python train.py --d_mlp=1024 --norm="rmsnorm" --positions="rope" --rope_base=10000.0 --rope_fraction=0.5 --tie_embeddings=false --init="normal" --lr_mult_qkv=0.5 --beta1=0.95 --beta2=0.98 --seq_len=1024 --doc_mask=false --steps=2825
Each number is 500 + 40 x the weight over the matrix's rms, rounded and kept within 0 to 999. Layers, rows and columns count from 0. Numbers have three digits each.

# layer 2 attention query, 384x384, rms 0.0456, rows 263-287,295-319,327-351,358-383, columns 0-95
517580507519511485475484506450504582583480493521537565502451509507443598485475565486522521516534516416511529481481474525516515446492475527486485514499480548538610466437503498529516482527489496524480459529491503467567464537521490502439546440471485487482532410464494511552454583444445482474
568535443530509504523511497576535526536501501524532501510439484483524467548519530504477519499483561492509433522464556446527545544535421492481390533466501489535493539458554484554504555479475510607513527520525564483532524505517521530480482495495536443497488520470420506550495451486480502449
518480499475459436486446491504479537518525531492475534542512499528504477450510486469547502521514494444474570466448405537546483490484491523515474558495476492458503508471518498462551436478529491543534448512491513500522444462526464436505508474445560487494514500534468557436539474500432494441
482444521467556450455429514465490412534527515513436563497527554451448504574505452571555539438516443597480505594550368533530527500476447511509565459502581538472523558403501493458489447485484427501519548455495523535521519485549464500508409515437474521490526462483467546529486534483462516506
532558505488436505553545449419466544529427567437502510454444583439502492426511461560505459482495467518515457523500500482509479420500563473609514460539502509501465449457553526490456539512528484526539412571520419520504456469447564471485441475490469474438473495533539569547493573567544610494
449441535548467470517506497579448466501476519566513523502498501524469470593490529476491470444538545524483518508516410452509480442498418480521475430473522474506573483488495509470478538571507495560479527583523522438517515553513523514453437477478496493469483523468490478467392521570495477488
473509560511507442568474463491517502483418552460470483463491433459504579468463473520482530507489478451527521502548547590481498507461524423513514587530400532519476449539578473487479421537478521478561469500546478488457534404454494534428397506488541512562479528464518472503556507481488579480
482430483379511448498522461420510449598493478553495455475551512518480499450508470534573479503548436503458563441539508514525517503432528531525482448510490525522526462541503495510490430502521521502536451417510498522512513539475522494493502484570478559523513490527491464489531545525506605558
496438474465491563475502506538481388481534436545493518519441527549450547446471508457577522458473459537574544393515471464487445504468510465468588430493503545538498483475429441436518537521577511433488435407575489469450456524487450458487477604504497569530541488505438530446665563535523557475
520578484527551560472464363475585472509458536491497486508530471556430530486458482515517494587507480520449507509482471507578476597526533592497548456536544418411466518521425491479590562537489429475486474445477469506460412526470519411596577501464450403540463481531469443537410535487461465503
496452514511515461535541564497554597519421551514549452533427438525396444538518533507574496523557538470492470509512622554526548476473436460478536466442572533476485488506561485461465487484523545528478448463483435513498467505427490560495520531515550501601540503454524415587516519579556482439
469525495523461531475438512438426540560502541543546481480544529482487502456511469566509570512452493631484416502486546566438465501525518470538513479521422478424557536440530463488457552450463508492422471522502401514593529440412464467573596422533497468489482488464526508535449496605545463468
508414565522427382468528381523501448484414527514480494553498531510469561568465488464471491505419539516421445588520508517505505490458449555409495468515513485559481519432494516556487533477461462555498521507564523491574487530454570557456511495399468509506498543549429517482467474535521469493
555560520466455541438544485514507473491554507481634503533538531566420509467435511476507459493530475475502395492557536578519446523466538475462519427544495557467525501460509462396525599532494480517503514509492519477477530646544493555563505504450530550522553463549541480438503550469508450544
538576539481509512456535454521503538489543477513461527543505455563492495559508529362474564457491562493461560397541476490605554477543445519498472507575482540549492453423511457558503522520524465495539605555557522451521488489534501495468525536481418473533520445521442516539536424539531468559
431517498536491493498467532557509549503502522428466426511490486564517530481517475520469474518478490596556473489519500491510489460585548507560426452486577462418480506554433488449483486511511522483493538460489548543503452427498515541546445494582498446533441524531441487538469441520569476486
622532406584442407449498515558546531505576481403480473525503508490513476549426451427561411505466501570490476475483489512456510464490505514517488547458420513600524486517507502499525488363413528547599560513525552492462541579588457535544479454397471589466502544558499459495547594522448457515
512541528524509540456439443522449445409471449523490554486466473531512532481483470548545511588457517525486519495478538533446586524553494559415426533509497534533559499482575500505553491509535461514525555527515534425549612492487511491437536481547526572495513425508465533465443440469547557508
495514442572569439452443482469593483446504464476527583541478514537458466520492513479485464503519537465568519480531513495526496441473539495448508450544551371483532506492461499452478472486452497507562518513460598510428534499554591496505508516459544464482527487553526510481426456462589540571
453574474527528509538523484476472511566559532504530492506461440461476546545535434436533363520533522543496517562470493488525431481595451539600517477488525516496482581538442535541453572471524462492546512426424470492500552544516482431560590420544492504472452534488383495526378497478554450486
484495477546476460565521504543499543447405454540549541545560518522528505457455494524513499512525545469486513453496609472538533514487533532529533461420527465576546523510444591468600528546543445556557425385514533501530437555429550472476568484492521511463517467436459465480539466399500447573
533444524374478545505477416470498516563582471560525487530543495489456517500483600432486579520528536563489506444465465582437576565394499569467537383398512533448484516409474581477508451476479484431441515480421469481568450504413514440435530527572606483565440499561474496419600468514536567466
519473543467428510475511515537527531510553486530615504518519520505478525434477511491582512475520519486518481424470492593511531485451527493498526448532521450434557501504463450436588482444429557575470498487483435448573494552570478530444550529500564567481578514474565446461532491563461648433
481455586471438536509463542485487541532449480532517469496512495529522486485488510500532462522530446599514466521461469535484464475518477518594465510514484525481475473522563509484429435466522492477505517511494486482490526428502398552500540449483472472448479513502519491498433538452373491459
422527466538658524547470510442543510500511531530470497524520453474551493511512508529481475395453456449453440542504554514498552454469517458515523479518542576526501538460539612382446503486489496574461425524531447477515511402438466476559501529466473487545516441434409572473516534508465493454
494423496507551529467555590574447512505408485463457475531532513523525466506517511506478554553519438469464528486535530542510550504514461464470505518500455536436515573560500549522457540485468449512554524510444465503433551507547497504488532506524534532462546504564518492544415480454534495493
441466500471527483553469521467453402484544532459544473547518552536517492397459477475542534526485476510495555482546536520494595445455544473495585496512451531540508482535514547549514476535528532442567470497421451474515491513506446501536481532497442486549546528487510522435523504567501521441
525476513521437466455526429506431563479463480528461479492490521465527522482479477525481495468464486468523501491508530429568492488467476529487447494592518444512473495512584480502522453501428514421485553499489543508517487502472517540441501488463520473434493439505492492495497572497482537496
540489517542495480496523491501491485517481481502456524453409497434454488461517457512495450448521488558481504567555442471516518495528513459495453532490502472534522548525510466555514516519578464495515514510580495519477535473531515487481475438530533540519431492545491524469488519510498534558
510543432488480533455529515455487539460552501487495481475493491542568444475553499514450528538498489539522540488490557502538503513529478500500540505451510518457493497505524496479444511516528513466525490491487504458473509548484490484486517479479481491541551519398539492482526521488483478501
508490491452521538551446500458493448471553512491482505522497493468512478448447483491491453416404545525512477514526544439520509500472440492451516493456483534489476490499526515498574451453557522528500513524478444543507469521531474575489495563512497483496506486447515478503509492507489462578
478476494464460520479447503480505478534508532478524478497507565501488540458489508555519527505507543522503510478477542492504505472466443488492492538546436479483475552511445487507524471501466496500497506512526494446494494455507519547479483460489514441456560464495475500479531526495501460571
513554528553486431454539493493519501536463557489460519488467560454485512542532485456459435533460607496502389572458509514460444464519433523452457522519503457471584534427571453600493509460468411508508490559486539536604490482456504516499498484488529533455451450531487491493484410493559433479
585573534622481495480484477556530509413427566501413491401429522504531500588583489533449466546535515440473432606460484477588526536549477455475447499431562483572399491386582539496432551489440497577552544631524533461560452500456526506516499498533506479438488514509550506550445525445461454495
536502558609475453526424482471542542459467541489488494417366464483434610524542514580524505520572568458521489468478469554494514546524553551443540563503549485520507548558602442549542517547500404472572482602492482495524502534424402361532515515553498474544444525586455454582479451469506465486
498512454532529504490535621459455439470528463556606533479444462532514533418537537473544475476490441475514570477517469499477418489486580514462500523536531488491463581523421476511474441543535415436511446497436442531462472546498428541540475536476439524484502461494460519515487479487490519527
458491569454571600510452497512485523480508528432578494528530498480449516467522458489577585578562510419544520433516480574461393531506554570455555579547508565438532486597465539601489515556542521484490448488519445490528530576582504440490503530495560453529530516556536487571546484467496526463
492427459448555522552501525486482475479496477521569479534531577555507467515464539548557439527459551523511616412563470492462518449486498517534516421510476511481442474520491481512557425541498487502490449494529498467493458551545476548483463584483428538487565584463476503432497549501488551547
539486489491486438487469476572594445433478438505462458481435545489476433466550483492484384528472577583522488471551517475497569487506493561478553530476526452494487514594626462525511501494520541550517527476529483533472529443535510489503566527512554458536518530475465466568470457499497447459
454548472474517561428462564446559557516502535458516495466530450526507580413527500456479577557487483576541552476537497547488432554611506549518559476482493458412509554601499478484522542495459487495599519464461509480531537555473403437482495524530563394600485413504494496492531546387480505471
558502559524479581503510529546569592463492460458483580399537499499527564447459426489527560534497515471483541507465468561498466560471545535509502501481537503521413507487426425510443513574429521487506478587504489464519458572460514539482482432557517439510520484535463515575494490404541498467
532493533492461515425465472491564471417475483467500439450567560491540497539456484499512528462492477576542459490496457480429520479447479503497515510525625503541543492462521565520477497448504556497485498575505486526522529462534533528561519562460511529519489540503549459501538486489462440503
459543488464441496494486547523463511553588553487477519470529534499563472463419503550474588543494494474486481461533497536514523524548468487445554465585532417474516514418587473464510523490511480493536530549465477473538506466458495461521513469511522510505472554524556488523521504508533603445
493501490554553473428548484606499493416458604475517457498526466507513538491523485421514517403518510521560475528446557531470535471497463488513545477484508452482528546466515507513407593505493522523497477477497471401541478495467453541517477533492552472568430565578497496517429471533552465439
524546468486476535494607414484502468460511516508454505485498517476475485534455513483487483625507548524488476494488485505418447493483495515488489513507471580574533556572570506580516573508503468513470524453532457489453460526463517509560544438458479473555518496495541548564510497436518524533
491536403526572414390466495606449487465497553494452466478523486546545483539531511507522471511483415408581435480507534480530523521498477465420481511428456459456470528471533467496444543523505532501416549646403516424515428505521510475453515458450514451507518516444499528558513474570535492506
519460437551565539486415526523589443466540450511498546490539467619515627412558540465494441567503470482570454472521422428476547525455497516428538521565511451493539458490457492462523540564495458521463566588497489445548555473469461456552505515544476545425544430559574495484476422539533481556
464425536501594500462505547531472487460536464537425483446550537544413499497538490416505542457526499535486529560420451502540499449412447530448539496529548547536457536478575493482461514480396546562456510518535563505524572505485522478459467495506436555555539521485610509439463492467465490413
467454539444409551501580543574570513498592541559463514473556514475506532457433491524503467578457451569423439525463456429487521440481471552495522475499456530494532476473499518471489477503493507511484500490466571500539488520522616478521477455514530451421484531545489555505444503488488510452
485555496526421512480489548528503482431468502512527513472509500472494453505500566530506492425404461504446467454499575495526473470520456477496589509518464532507500580464446554537457495483499569535518537461504502493470492497530551495534534545475563489519475511483464469529475547491508477517
446463501519513518462538502522526584553491409452530518496527520482515500477525503485494585515513436402406496464462555585532525468532470467474414478501526469499533508475434540468496506511522506471463417401472463460450452509488518520494504497460516541557528509434484475494499521499558532472
568519423496529509482531500533527505485513560498512513450467533492502477533538506468443428520458538498460479445441537517510530464519499479509396576493514493523536530437514520534448513465518478542533459543512491489494509476521509511480496457460574491499458544492477554495448467545470469514
466566509556449473462534452549482504555521555451575420458537509481456499546507503465473527471532511495490489444485423567490464477560506472471493470473539430502506513528478478526489521518515517418588503524450537466516499505459535569488491502441516452500480447525524476527505497500465509475
506442477508555463488520472537529460509479496456509512495445469506460545493481479468482467493518510494503484516513405481475444410499519501519450503467513430494449490541429467469473551541542486522497530447480525560446489601540537523479440521434458544481462456461569528485510537529530498487
507574544515414458477495475482463534481463466452487528487453587492479489483432460512492533544520534516513439512522521547550553506459529492477538500463540492466528541486490530494489446499467470475496426526561538533560516473488453575449467508493505409457554484539491504575491496535491529471
439464525536475508554531513532440537475531433465562542464584487475480553492466504533476513542439478496549480530566497485409516473510458516633488453529544485436522497467465485566525523536507490539534500565492498522492494502540493514436414477612440469479510556504420484487420410505492500525
482488492449492429523560516526491459483503513552414471449525510476514564511485479519544518535515446495501438503475521476411436531488505489423502541487430543591544447476533546468496490513438548425498494583524487453584600540490495496518532475435509419510503486532505515487505522477502547454
479550523485591535553494524378521482444579449470497565522497497448479476496552517522488461533495374532514552465481427477561529461491553522536490477469420559526544485490413477493432570520517545537466506476465500542445465526565591493582568485563489511510517487423536439521589580476494472542
447475508533528522453500499474495476455501540515514526565514563508449563383432504501520475461507479548530515463531482472539476380434442492500478504524503474584504502519425500446542486536542511529508536426483529438498483595503541513495466438500510576547559502517517484541478455505567510562
504510543474513440467513481505534463583500484517483481524554490516593543556486506489422461474544460459461571497521481473499468534469471535479556507509537523513476509520466476515505524425523476452527535540524523542475379510540426558494523495437393443498465465421452498498525483443512551433
462485480432526479482488481508565452599456512529518535541458486507460462433481546506485551484479468558430550485493526506540521450574477517455539580502572510507407524526508438532543561483553490566552534443493508485438430523552520555541482503451506498604466557500438508479438479524592513482
461510463510456522489555552430552510547430458484542470404505518470470628417470487556514477524594452619573491534450493598556556421533524527541453485484497414465568478452516450454588449460452539554445489512436445508570520519539520560503528451449517527485529500495517448488515467532444591461
588443465500536459499391465551532460572502502460490507478514475431482476538493474501458488412453520510579552487554479515564491593478504534555437483496526500520552510397510496505510622564443443515486514465444550523491529532431486474533452508486477516494481469545463524506484457556470467565
564534469533545561461460464469506419455516481521520519559541534518579529509527542479534524465429428476546519562503469509527486486502520494470560509497490449459497443459523473494534525491553455500540516511483556501502493531474481474558516565508450465503526557516482477485485510555476512480
624495456589539457496512527444449500457470494420522507482474379468498471614462536436545526480497515499520482508529488540492538576523511556562494426514429454555525492483470531517532546591581461582518525537488573577420518475440471465560498504508501506527432507482553491532525541515465460490
507493487532474552523521525545449471562534495551564538481398517477506468397477505467570512522513602479509555450462524544496443517476577459530520450545495457476512521569507466481486430482531484425485469504511505537507418516485472556537485490485503498527542477544574497448503469496546471432
558532458459542572487502495551539505548556469500460497475565426487512496500480495418513488503525446500472502504486505550507479429553558484554516459458461475502540494473532531550525504477519517533559558456499568508444527470537543500456518476511546539482505543445521513483532550459523565544
461525498481490490448531491445461427544458541543552517556529467553489489497494538506499462421489502500479507526500507464524519493494461485509558446510522484528509489460468420515480433487518513496468478526532426474522542494515445514493479546475490473539544493502470507494549517467487506528
521475533503480487478533486580545585455500430408609529564502484561497515506515474446482488541500542461484531570503452527471501465519389494475497503513554494552528538450503509453507507450542417473474511537521459464411543451550499438418458498458463428520415503452507476525496452477491386464
446529473473554516551575476445611568483496583512500437496510473543405502528591531470551504459561488531456398472568508511500492449523530504436571492535497428520508489524496509540453561494471466531500533474494504519502473476514521518547478579534562460479481522564498540547466498486602429442
484452518537438572423565529511421536535464551417463478394501394497546601510451502444484502532439490425532476522447491496460464555467460492481531519522529535512534561547476508485472535517496561472438389522478502513565491599389458535524534496495471466549512453546491496507449557444547488533
481570496445491534516482516474572482523526456495524468481525472507551504512546502578452517427485521476487513468475528470549442472533501519575466475516487507450528547524409487508618494507462536580497493534491480516465514517389435517500559515551614443409496526465429510465420461516592457518
488395510445379516512516595517447425575577480512533475543471519496470505375493453478537538560514494598449469447446522482488528416487531415445492412565460586527423505519534555448476484392523606542439545423523528422537600481577524455416508566506423613488508505486462480456483459524428532473
526492494440520486527451544564544506470415485569461566487541444503520525510469437523548547409503543446526507458538460455452534531524487440526505462499520548532519502533384513439559481535472491453505550543496452462466456449463494517481527514472516479439465429483476434533521539499476502461
525579528549506589460502551500505554578481488511531434537485458528543557480507542528457477485505550503423502482495490488530492483511447527536522541516439573520521521523497514502453476475511578560488431465504523486491456415493421507579544496463470472552544536500513471477454432507515536538
582531430491530491500443420509587525477504502494576530509568510514481484440537510497560505569485551459560510507468506435486463452456470496456497491506518532474512446448621516467488496486501566479466496504494425457445544576463500526536547521443468434488459486530532533496554530497549538464
470487542530521588513488596587532518547442480515492528513518522433545454452486486492429511506535517468461559538532526514502520472594501467605469513463618535459461504505386586447506462495515510536507529451550505521446453499567527561547506496524502499525488489458454523599535544495434545483
503559483499434461521447509474534450513586529537492439496467486470499509524455503471455526470505511569504486516515488501515491508523463523426540501565499503482436517534480505508506536502458543514486538485473538458487581498423485513466509537567518452519453515517451502498452404511523505535
562584536471545528468529499490503524493409488547530476498490445509471525570460530589502456555539537555525566538468539506439487397518505460497521530503493551505486498458533564486441498469414589532519496410527475489547500551502384553525497559489484493443474488413427492425479521493486483484
531587510459553581439576442556500505575542487454515454478527446547526435569471536515520543540526538515598464435478501531455523485538512500628581563441456582430469498521562556551456464426542585490485513461500590496500421495518487496581523561531419438525456493515411484453434503416530487490
472519474552495517496434543469475553427491497521447531515533503475431464480503549503455530440468400482449508473511496476521472534562489532441571475544542547526585547548484533512469520554560468504486481412483514523549538561455465526543466492490512538447463508484561434394563473510466511515
463565529494510546541556509545446486509450497506519520477542405530454478489515468528564500483462425495553486489545510454455514495585479491525551529520524507489464583530442480501538464529486545525473534432532510480492463497472493505503510443470551475516444470501363484444412513449519489447
499516502386469484573536505530480465488545514586499479480484513490502540475455477581491554480527509462493493490523536499438483468470467461486500483546476457489496479475532475441506495536526517482484519486539489476579496538451480486469570492543507456490467493489528481513502501494511540520
498469509478425544536542510571515512481503476544481462462436427463503549512628483522557504534432517491515498498517488513495510533521463530449515428430510495526465515453551461523478630461600565459536506536455501494419591522547523438569521528536472534513435510500578472471422483467554505516
506449535498517482414517500506509512497514515492553501469480543558491535562505519437554441505506480519528591530481502452597505478478501454480573485506501514552494444487432453468489480536559518495530421439544541483448403517492461454478539532441487578473486491497476569394533476456566545544
506517551501470490555472465493523585494472481483502508457495461497471530518467507498518492486526493480450516519514511563543531466479486482478428505446495536532464543556484496524519454466523495512576502447509551482508449545571546492472439532523513459472492461482473566575430560451539455459
451503514476549529470486579509532540513491485439586479513518509527484491567471479598526513432466538489519417508469568503536541453497491400480432557534526479497469561364499475527541532447468564538519476433544420487490422615499522467473544531485502519474511492454506491503435588437466522471
491430535601506491522567537509511586477477461522529480466481492575562529535458512507510592563526511522514471496487467482457491553493522536467528442488509411451516463491527442514468530500495454503532418525472530495609466497381476496522577487557493531493524493463495483463505466538523453516
543508596406505509562534553501534462436508498499465440488570558514515542467526525437458541489510514509471525500533534468524502495498455556550494409500493548448599491517502479499493503515567413462532461564483565525449528506549517520493465540531611508487556514493555475455461483515534457478
492481554561464500497549497480496476442477522450544493490413498620460470489489431419483411464551506480492489553504558433467407573566509515451470490505484465508518534566500568500538517536464431448575525504462542501436573476419457488405500494545561509566554541528504410568453539458500426468
500475431483497564557467471475502474541522458564541531470504492514547516527542504526585499570509476496558511543525508415524445416482553531458517506536494555488494518436522548509463506441449492469435471485484504478462561468545461467501506514538446482515509530511518501508498473442513485515
504444498445517525470451484559453453473527457531470440496498498505495514554472535487481512495471420470545506508482581475490510580441462468594552505477506513468505466544419529438503464513408520493459494469539541450424507506506487518493550538532455505496573497499513472454602539502517571525
513494477546552529499519430476554511517521496504540533476478462465510490557544502470438469502518476476545449523503435535562461538485479530489514495444580519503515532499547454482507468514481498498529496526498536458523492592541503460464492463434559534536513551543413463525443571471532535491
442443526513606427510455489492560521599532549497504500579446490445580464520449539481513508488525480536498519536554509545421483471496470546504544526461484503549424516512447548474462440553528476515457438472413515516478495457494507480552554470539523456524481550477458425564463435527546420456
435485470487479506474566585411503406479482539516465464543505567450488462382515457456530557437487458543436547474522486467584492495449509512451553426589553450441487491570405474492597382501498435390519530529565562425517525485499503538528494497483567440458559494531611512485515510480464540518
476509478432537515503500465452537433528518557522450563518502515508418465521503491471500521492468611505489484480464509539445507392454514473571401472562530531518514486440495530501498532555455490521604509530483497534478515496579525509531438526495486549434533530561489556450494506440474428428
480521446571485465456493447427468493493488462489498484503537473519559486568512488540489427497447488468482471454474492510456464469446539501466504493442492503499522488507566576503499476520495578571557455436437502559558501521541536467505446521560471464513551486502398544495410537492545484535
541437513505491458488533454517518541521481481564512530479541415457428604443476519555497495433553469404508489456437428509464481519509515473478536519509417573508486488533503499430613439457522496486485511607449422562507508548482400500539463488373440445530522491549500436519445468543475519497
531529438501579480469477518465501522430469446432458548516506485542527511506498493420492500460463469499530454513458530480524572478498550497568440448456446575534542522502525553535564534472514564499530452431516541503502480449536402487524459547525537535367495505554524441486537525454430524455
476517472493422525543527582500513536488473485501475515488510570519575459506394483566437497517518492464484484498497569471497536422480484455517569544494478501485522455501510544477509457584522588545497531454602563550570499453468545464496515581568515495476516428489544489557540560508504515477
482459476482465513494536523506482489472521563548437512469514465482565412483502519441527389573422419494455466553536601437512447484529498548424514471497561517497472482490460530485511484555489514491501488490509562509488533375537528483480571531510499512564485558498510490404517512455507519508
# layer 2 attention key, 96x384, rms 0.0461, rows 70-95, columns 0-95
572447566552509505449515510532467525439510482460533485470486475500559493498507510495515514622480504543452486537449477515510460541501486528456473521493529486594419492523459554518521465470464509528490479407478522533512470507461508528487533481547465535481569464499520521458424405504499505516
477536530514477529513509584528440528408578456544491485559563550466447522464457493499514547500543552473532559548497415497537541532452465538531522502551447484467540499529515584459490455476480504502498482498471417438457500549513460543515449522492558460439494452535547589533515524475435538490
429465444464464525492551482476487495468502509536449484545518489521483505445509524500518504534482465462502539502484530502443552444506500498538589521480479559499507481529501514508454514477488472444531471510475481519515493587474469434510501523478454485538512521524551477490487531493491507505
424492564540542480544457451482520491502492539479519542539465493478502525511521502492469543506536488497494539482534483455546474507482529560453444489525487487500565506545490513517555512487468473501505519448509524461515511486473511528464494476453459503538487513478454470489484498482482474500
542513459489484528484571490487528466459531502479487487479515497511493518482510520469449478488510474476489495510500536452512520527489441534434428469478533501452425478503460499435512495471486533436495509533454484543486551470518503494526493517531496506506525544544569481577528431495588511525
525558532495467475521529526540486589497460453534532481469458459511457475559501560512472519506513458531532482568543506487508518539526501498456505564525484504447446496535487518399543471463505465501471454443539517435549551504500530535522549469534468461506508524480473456433529589470447530505
502563464443549477540432467419465495440517517550556484509508509531525497505490444491486498540462514483480486556524486532579455468543505539506554507512471560537542505507558519551515534502477547544518486540491583484492494508518415517518467446450496502531512515495426464548456415484539448463
492589591488452442509578465519511555524509519517510459386432571442509585475562535507492443536629469436494523470410473511546475531489435420474442607495411544516506478528547572501535503472472565491505419525499488552495466493455502513492518541553578561490536447488498538509436437404482515492
376531509471491480490507476515427431466516506460496464521551475543563488455433481544538555474470500462514443551517568551500443490515532530551517508460564546490521463540528439530512436457523517484508398509484458418525510565497498450493557486493512550515466440526482457445599438493492480491
462542529519562492467464482544561487558545543608518467541436468535479471490529579532604497463507560522511504458522455514509523486442520433573550471517492560420435496514531509473529349484579463550452555449567475472508494512493476548464556470437440455516524480592427472490529525518470488524
478451559450506426428534479432544479498549485533452500554488564518434562489445553476559378528501500489475545472496477499395485505429468579490462524553459459450513504489500499549445504531518502473483548464560499601467467473464407438587506535558468508579482492502503562505518472522501462546
547609508559479457570502522558545503478427488543560617516457547413483521435460548522458429502522540453484487591460460507440452523415554456493527465507499514474530487590562473511480495524426420501465491486554528489523486503509481539425444472528466413495504523465500491535506565435464473568
531538590467519484498502442447544524448575497484511511520487482502378517489491467501426502549464544484485493508484498472481499482518493504462453560541503541447430476453524455523540573480429575450507483537509554488520500421513457489493429486477466485579514464553486501443476484497482501598
510565511543477468530505428490439508564493522487489519471481476490536479549607569497507405536495512536515521478509512422500537572457500523558513501478535542539452458480535478465471442422537511547556531502517458530532465486525530524480455519547458452591405607465525526519433511517472500535
466480596487450497498476475494452489528550538444440437454466501503446477508537442447510482500459466422445597491504512531574505519460430503504489420519585491556471503496452537473511487508490508429478492450438478515505463501446515487534477513479521513523487477450512511569543490518461568539
504464488510541419512486540506467502408491537473462497529549535527529506521492529499515560474501526537430485444477442491504481428416511542482499425433478408540441527493495547532495529511460535558536501500495512511449573498579597490506551484455517527489448504511485429560469520494404452470
486427569438485592497491535404495505407481475497484544450512514526551485444543488440474458497515478536525443445525459546448478485560420541473493499442508547512586464426482486528485504547548438543570501448500473464479547456476418508468524472493507532506510513558439477593559470509510513528
590418491548480467542505544512536459474572517516438415533476470519520549508536535506560614500537503468503502463522460505554486479464571580481551479562514557573563496529469501577534538477501523499523526546454429524481456500537516514587517492540449502414573451505522542530419514455493471526
518463444560484593539531537548483495524491478504445580499475557489481470394514514473506520489474511454503506487478457473558530567460553540418451534584402443498485476507502528524438532496545479540517609513412454476528538536509481503438485558456512532491480491484524552493517521472398446409
446511442454476575485535476481573451554524573475509546423521484532528512499513550537505480531528436504497459519482511448522527467457450480516487485455536471501566451527480532472502433491592526470503494432490539537438507514583476502470477546529609452456540524490482489496490419513512525529
504559440443586470443535518494507519453459502454443566466513483502489539496465515545505509558446449514520487511452503481466514470480498490466492519582447525560473529471489501543497619457531526520489516534638482427512431531482468516528514552443453525512493481443529505430510526501514517531
464539528468507541456461624500453497521461519480569512468534549528445480501476452521556546566554464517440519481478503536578459487482464477504477437523514503434484524501367486423489515513453491516470483599553480444450551513486503531476538500503525508571551423477452416507529528460525505497
432500520506558620580571459545540496515514547455580506451453468514527513448590539545512555540542458553486562528502549526377510442529456470510491489515509456474529599484558501493496485507448540457481502509506497406524524470450500460492510507521572450564478496509469518442436463442536615523
491485506507379556523518462515512507495499519562539477460542478520459572437412480484554502489444501476542566471480444496455462439487490562445485473617512465524483525584472484452465498393490488465469416513475382541479475458463482479467391497588553410484527517480560442495505512485553476638
494515467545520467492464543456474497449483595546462550532519553429520479497436487569552549468400487534481548489551519528455544475481484532546475487550504568510492545484518502533481474504486491553490478529491465495604464516429473515504479548556534554479469508519445511476468498509536552505
461422492479475566523459522465508451576504481495477580518519495438518538493530478525462456504444459475522456482495526469540518503495514506533501496465438501494500451533480503561489445566526487526521507540551453452463544459480549524499505496525484514475524482427501504477560442421473478536
# layer 2 attention value, 96x384, rms 0.0422, rows 64-67, columns 0-95
518481550529412492507435436463544501494471527521487537492456468499462527488509460492442467492480553546480536510512505495508497479471427467496539497560522508495447531548514423477514508482530459508537519490498453510453478492535502480510474507502518504531509550495410489533491555492520538510
494433560513490601527463527531499494575550481514516501495514526528530481497477491456510539491495524505560525442478491548467446529550504485506512513510516509494494439470470493457481492437473515465518519464503427519501471554433459486494454520494515532476506484521537514481578503477532510471
513545527528557568463526534498544451458480472494463493442501498488545504452442480546503519440576576507541443477470520534505555512498466481481510458460506498523465508529465464477470415484508487548526493500506492541501494473465517481531510511571509555542543526528499427460475490454501498522
493460494476490550509486473534498494502471479504528493519472575490432473502569474494487556499593482510498514457515524498531519446509433493533467513517522538534451468460443506532500532458466527531496499513535506432462537510499526521537472459565542498508575529513539489506503511458477499530
# layer 2 attention output (transposed), 384x384, rms 0.0808, rows 256-259,288-291,320-322,352-354, columns 0-95
487490456524564499505515540517529498536549393497544494427463489516455543534499532484482438514528504530482490492565466512500579449526538479473542449524562561477461459513445490471527496454545509510553472557472545474499506467489494582498472508505507436443475460511544505535513527464491569498
545515527534490479461511584480509412530489498516504480500450488534481490512436470530504461538453564481520534464572457451523517457501483484529462472468534525533526526447560515517521551550500457498530480557526582500516497467553564487457510520478425504466516486510493474493495469520546482552
510474519532533457476465556504518440500447495509510514588553461468513553484539506486447463536446467515472527495488429504505481478438496411487453519456507539546524500460476482440499446451504562506518484443515457488507526465498471552531518570517536441490479455459504544483486465498483543523
487526462565582523452480531486443512503585475522493489529578475480536514492447451491465570545500507549491500493527533445498494493535513550409486483425460500519460450470522504484468504449466557517420491486536493538482493482477447443560539543416543475482554496484515538482449446453501532562
495587485492551460537466479516521543551488422489515466492525473480486438472522505456499530446425510525510536506544562532512500555512478497486467515434500476421542564471502428518439472467434537512470543463500448484537444466531528487518490501463530447495464520522534417486428473497473490514
462441510412456455495490478476516539460547545463550491486452487500481530404503504526508462483516469500544553500535474538485583525408399452527528536547450503501523503492496551456458477471534546520504472467422450493423541463473494517423439500558537519514459509462509534421477524485442580527
486433537430515500460435460515453555485515569497566483477495539587541422545482561510667543493525436464486588473552526510487475512447474538519584532605459452400461539491435495527478441518545490490485563546451547520476523514531490526468455480466486497501443442472492458528511446518483470508
517533493504504478488602450478593454497420546492470500455494499548514493585473448460567492439475497492535497508436458533572500477519544478503531498567486480548497415468550527469573561536555490560546529526526497474489426504409519475506527520507487540464423569567463537520496566455556497482
470491454473531546500454524477468474464548506492502503544530489550495461479431479487557475489471517520462479495540458479438453455511526502541456491559472473543464507486459534508500459516544445444437455488491557514546487514507504554497507521461478508522522536499446505434447529524517455453
547487511521528491565505491536487470488447454514404569518551525491509513496453455470452506496562476491401483489481508515496505460498496501448437510466502488515489529500513519525465601544521520536464469484522519445547434488483446507530483542469530486531456463563523468491444494460566432457
500541475565489453474557494560514519530516479535493484428397503479517499533487480486491466496489540445437449499549551487497477435507554474521469478487506444459544529500530564513495570519453504507505430520480489521490474456519575430458474507495547450499469522521565519538517492504516499447
539464556452477534478555483507493453511471637465422532503555536435516495557514482574564490499521539458482488527454477505545421486450504420564462523521495477543430499519462502480569501566529473541495478492512560498483493492481484519485523459458513521592501511487473486548605423571525515472
470513515456527478542529444551507572514502526496524500516446464491522506480519492465528526554506576484511506513478479479466483492542592475478564487534566501445529460509491469485546417535492508449491528481525520481482552536497517505553495423453492533526518600529437578554550480477496511470
520565551490436500563524535439508463529477476483478468511524510523455585467532462529470520436517486490546481505472530479511423506525437474430516535462534517500477478460500509524545536526444519539513487498513459451499500551467430522548499491525496417544529476453439553487475548514530505570